Weights of a small transformer language model: RMSNorm before each block.
Each number is 128 + 32 x the weight over its row's rms, rounded and kept within 0 to 255. Layers, rows and columns count from 0. Numbers have three digits each. The size before them is the row's rms in percent of the matrix's.

# layer 5 attention query, 128x128, rms 0.144, rows 0-21, columns 64-127
097:135091073114152078136118109173142138121121093128108099118140120085127094078138134094131170160176153120151117143125088046104098138160117181132111129101170124104171091118169106194106118078157131
097:134139119084131101100143110126078158087158057040170101116102109066132112158151111096159113138128150162122099125159153149119109118101145108145096095098193139141165096195069134104148163150125135
083:129076120103176120114129133172183099142104126150084156124181101166108102117130100114095165123137131104150144138061064060128103124152139169116181124150162145137131123087171135176162064090142109
097:132088072133146077092090086170136128103125109108129105114161107102144114068151100138163142106106141133122121149142135077140112090165157110128128108104177072153180132136166143153116112098183153
093:147159154066126160129142174164163089128118127169087195132132132131096136135127119134095122150143129139122111126060061077109119127153092177126142148127130170070114139074169107150147065132142079
102:086074089114150088120121119151155145119117110135096118104121105130139138121182102104145170088134133103127152138140128079147135158153182141124181095120186102189140133169112205139125125111155141
104:151193119152168156133144076139151173170144154170169096117121166153114092163078201124093107141094124108123139085134103197123115118152142133191118123152074187085099096143087138153159157178088076
111:169193152122153187151166106157196129127141132152148153123117123105126114190091144104092059110166131126185123136111081133077121088110109174142162124111175189083119171107147100142103164165135146
110:134040117120145083097143109115132169135114111129147099132082086127130120064143128134175230137083093083105126143134105130138127138147180081139122102148159123148202078139135166138161110128147138
084:227154194151121188095126114083158158163134139145165134158115150187132177129127198150112110094139156161146168118191148186099115097092121135165122091142094113102108141173126109125135168146125135
092:169115129176119140132171095075121169098169132186176069107123139178110137157073145123145080125110142096121141091178140168137073114148179137138100093104130167076115068122081128143133190148134116
101:118183143125120146160163117120075106121132189148206105107159149129118105178114135136079049130142180159064133134130142142127131146139091146097087130106170158077098134108112067133108181131140119
096:131085114125160140177140150142129131131135098168156104119129157131105107123107111114104114146119147074070186111156091118134065117147186135132098073123196195080188067073117096156123153163150144
086:113190172060120173086134186163113131129087147132129173100151081132136154156158133134087131095177154158152114132070117090134200125116052138104138144154130129131154173132174082128108091096143187
099:105094128148152170151099167103128148138136147138145140163104166159083167162136108111065118137145160148156146077214106131050127132087160117127184079133166115196134162122103165128099141194134162
094:118154114096105144134213148128092087154188165140152143167131183103130188154120165098092127136146163162164083092135066096097131130110098107109076148080119126067142097115140109150162167143148134
094:121141153096168142100114227152171127139141141122105172134131104109091120089127111101121164134086088140166142155085093122083144146167129110099207076164151156152170140135130165138132077151083112
091:081150106103088130166126148151081105086088153125164130095170106073122107137111128110103099121147144182117067149092159104125171151141060115079111171136127157173071182091131113143117138126153118
108:096114046139133160172169136164102118095120070117142097141120093090117155128090099113102103117146161147088105136120123128096094123133088145113061199110129181101123136071120113118131173075174099
079:209126106112138112150131117095128070136143142091131100161119156123170142095130108144212130215155113140119142099139139084143081151142167127112138145093162077127145061151105084145111138122114139
107:109141174086078132134164200169126142090108170160105167098161096136131102100135133123102121089153138109144114153069095138171159136168116126061174136120134118103149178077161091150132093180130130
089:140098184195154197065119149123176135134121129110153149198111147135090211124137171113083133155127121111196117124135069118063117111087117126155108072127094124118117108137142163116152126132094118
# layer 5 attention key, 128x128, rms 0.143, rows 0-20, columns 64-127
095:101158160168122137074124119112149139068114132204183152121147125080136159153060148124081141088137171127134102134161176116167147118087132108095176109137113090161159183139145075103127129127116147
095:142151106116155094179136132172146102088099126192117137098172116124132080183123147164087177097146165099142115070093108104101083102155078145136149134108090151127149136130132092202100096183136146
091:077185126164136092110135104095175133107147098166208151170093145127167154120073171117081126124144160146120138165170167164120138111112174124108149096137082100132137165172122085115137114130084153
090:110113099124146121160174108183132139057102141198118106098124133095095064129154100145092171107127178101150141136134076108093096141152080140071123080108139155112171105095150129165155090151135161
097:082099121178096143106059131090153156141156084068117095154082149125113121139113166153134083125103136134116127163139140183141140136083139156115094091142073093141166133139093159077123095153082140
089:123111134115120139162140158188094149091086152182106129073146125119133118127130093129076158106083185086104110107110070077089155114149098133125086107108169152142115144082137167139143098129174113
093:132129146093097132103067153031156128153128105080097122176110154105103123109167211154178113194136075144099101146111179131150110139119137086139198167181138130159131154133097141079105084153074110
100:129145184102163142137131101138158168113123111137113160108142144088197088144150092116110143105115174154071144160182100114130109123145161122168124058114183129134092138146129143132156155137131119
101:170158110147083120122148176114112093151120121138119126201144135161096117124155159097178103187166098128163093092067099128051127142119116099145189178126182160121096118093085115144057142115113179
079:155139151127124156081100100004124127129102096127125142116127115158110178106117102154154144139115104181117116169159227128150124158121146118140086096189130115126115109171135077107122132052111206
080:141160131178134190102107098041137115138163078125123142195117146183126131140121119154148100183121076157134135095150172126104110146083148141126102107135096098129123066128115117117101150136071146
111:102131047107132114144154096170147155143149155133085163105106180149144150154080129105102193116073154141119122115175107142127133121113139143157090085080127157139152130169140161126198196110149088
095:165128050130128081136138170137134117132147136187088119181097194125164128150124073099115116136082121109108098118067110095076111113131136138171102104120119184112100079121083119132151124061150081
085:132101127104161108140184124197149116083125126177157142048134066120130122095124108104121161077139183129190124148134098126161159118139123142132112129091165111144161175127157155148152134123196155
097:141140127067173093127145109114137071090195160157128108095102134158171099086109077169123167083166114094107155150136125152152115133123136178058093165167114152091120084112144028160193083079112169
101:140169117150092157114152173108130107118167108118118144103164109170072137146138156089164060193150187154150093079111085163146172160035126124107102185100177127157141107110091127102125175131156137
071:140096106048103095157125150108078144138127123086141114190094148125057109108090167130188114159091132086077062110131101083117179144076135104174169111102143145124122106126122141109171105135137094
090:091084116126120107150162136206131114103133141119134118127149155091083099116138112090120150084127165128155117167104103141130119130137129125124147157117146138120159179127119149120141128118175102
095:085103136131109149128197129212121119118142103114147124112090104130040118092134100064149139095109155153198105127094068139119110147143145096135085158088108105180155145139078164146102155099175083
093:143140076150112146138147133133110156139163196076080144116158200160123097145116184152131094177089094100105125073094137135070125131095113130135137149155131150106131108155164131070126145150070082
107:145155164109116136082083119047135119163153107086148107208078115133164108158099165165177124172120084134100156137153156101119159131082124098144148105156114097145124121148125118059099122158075140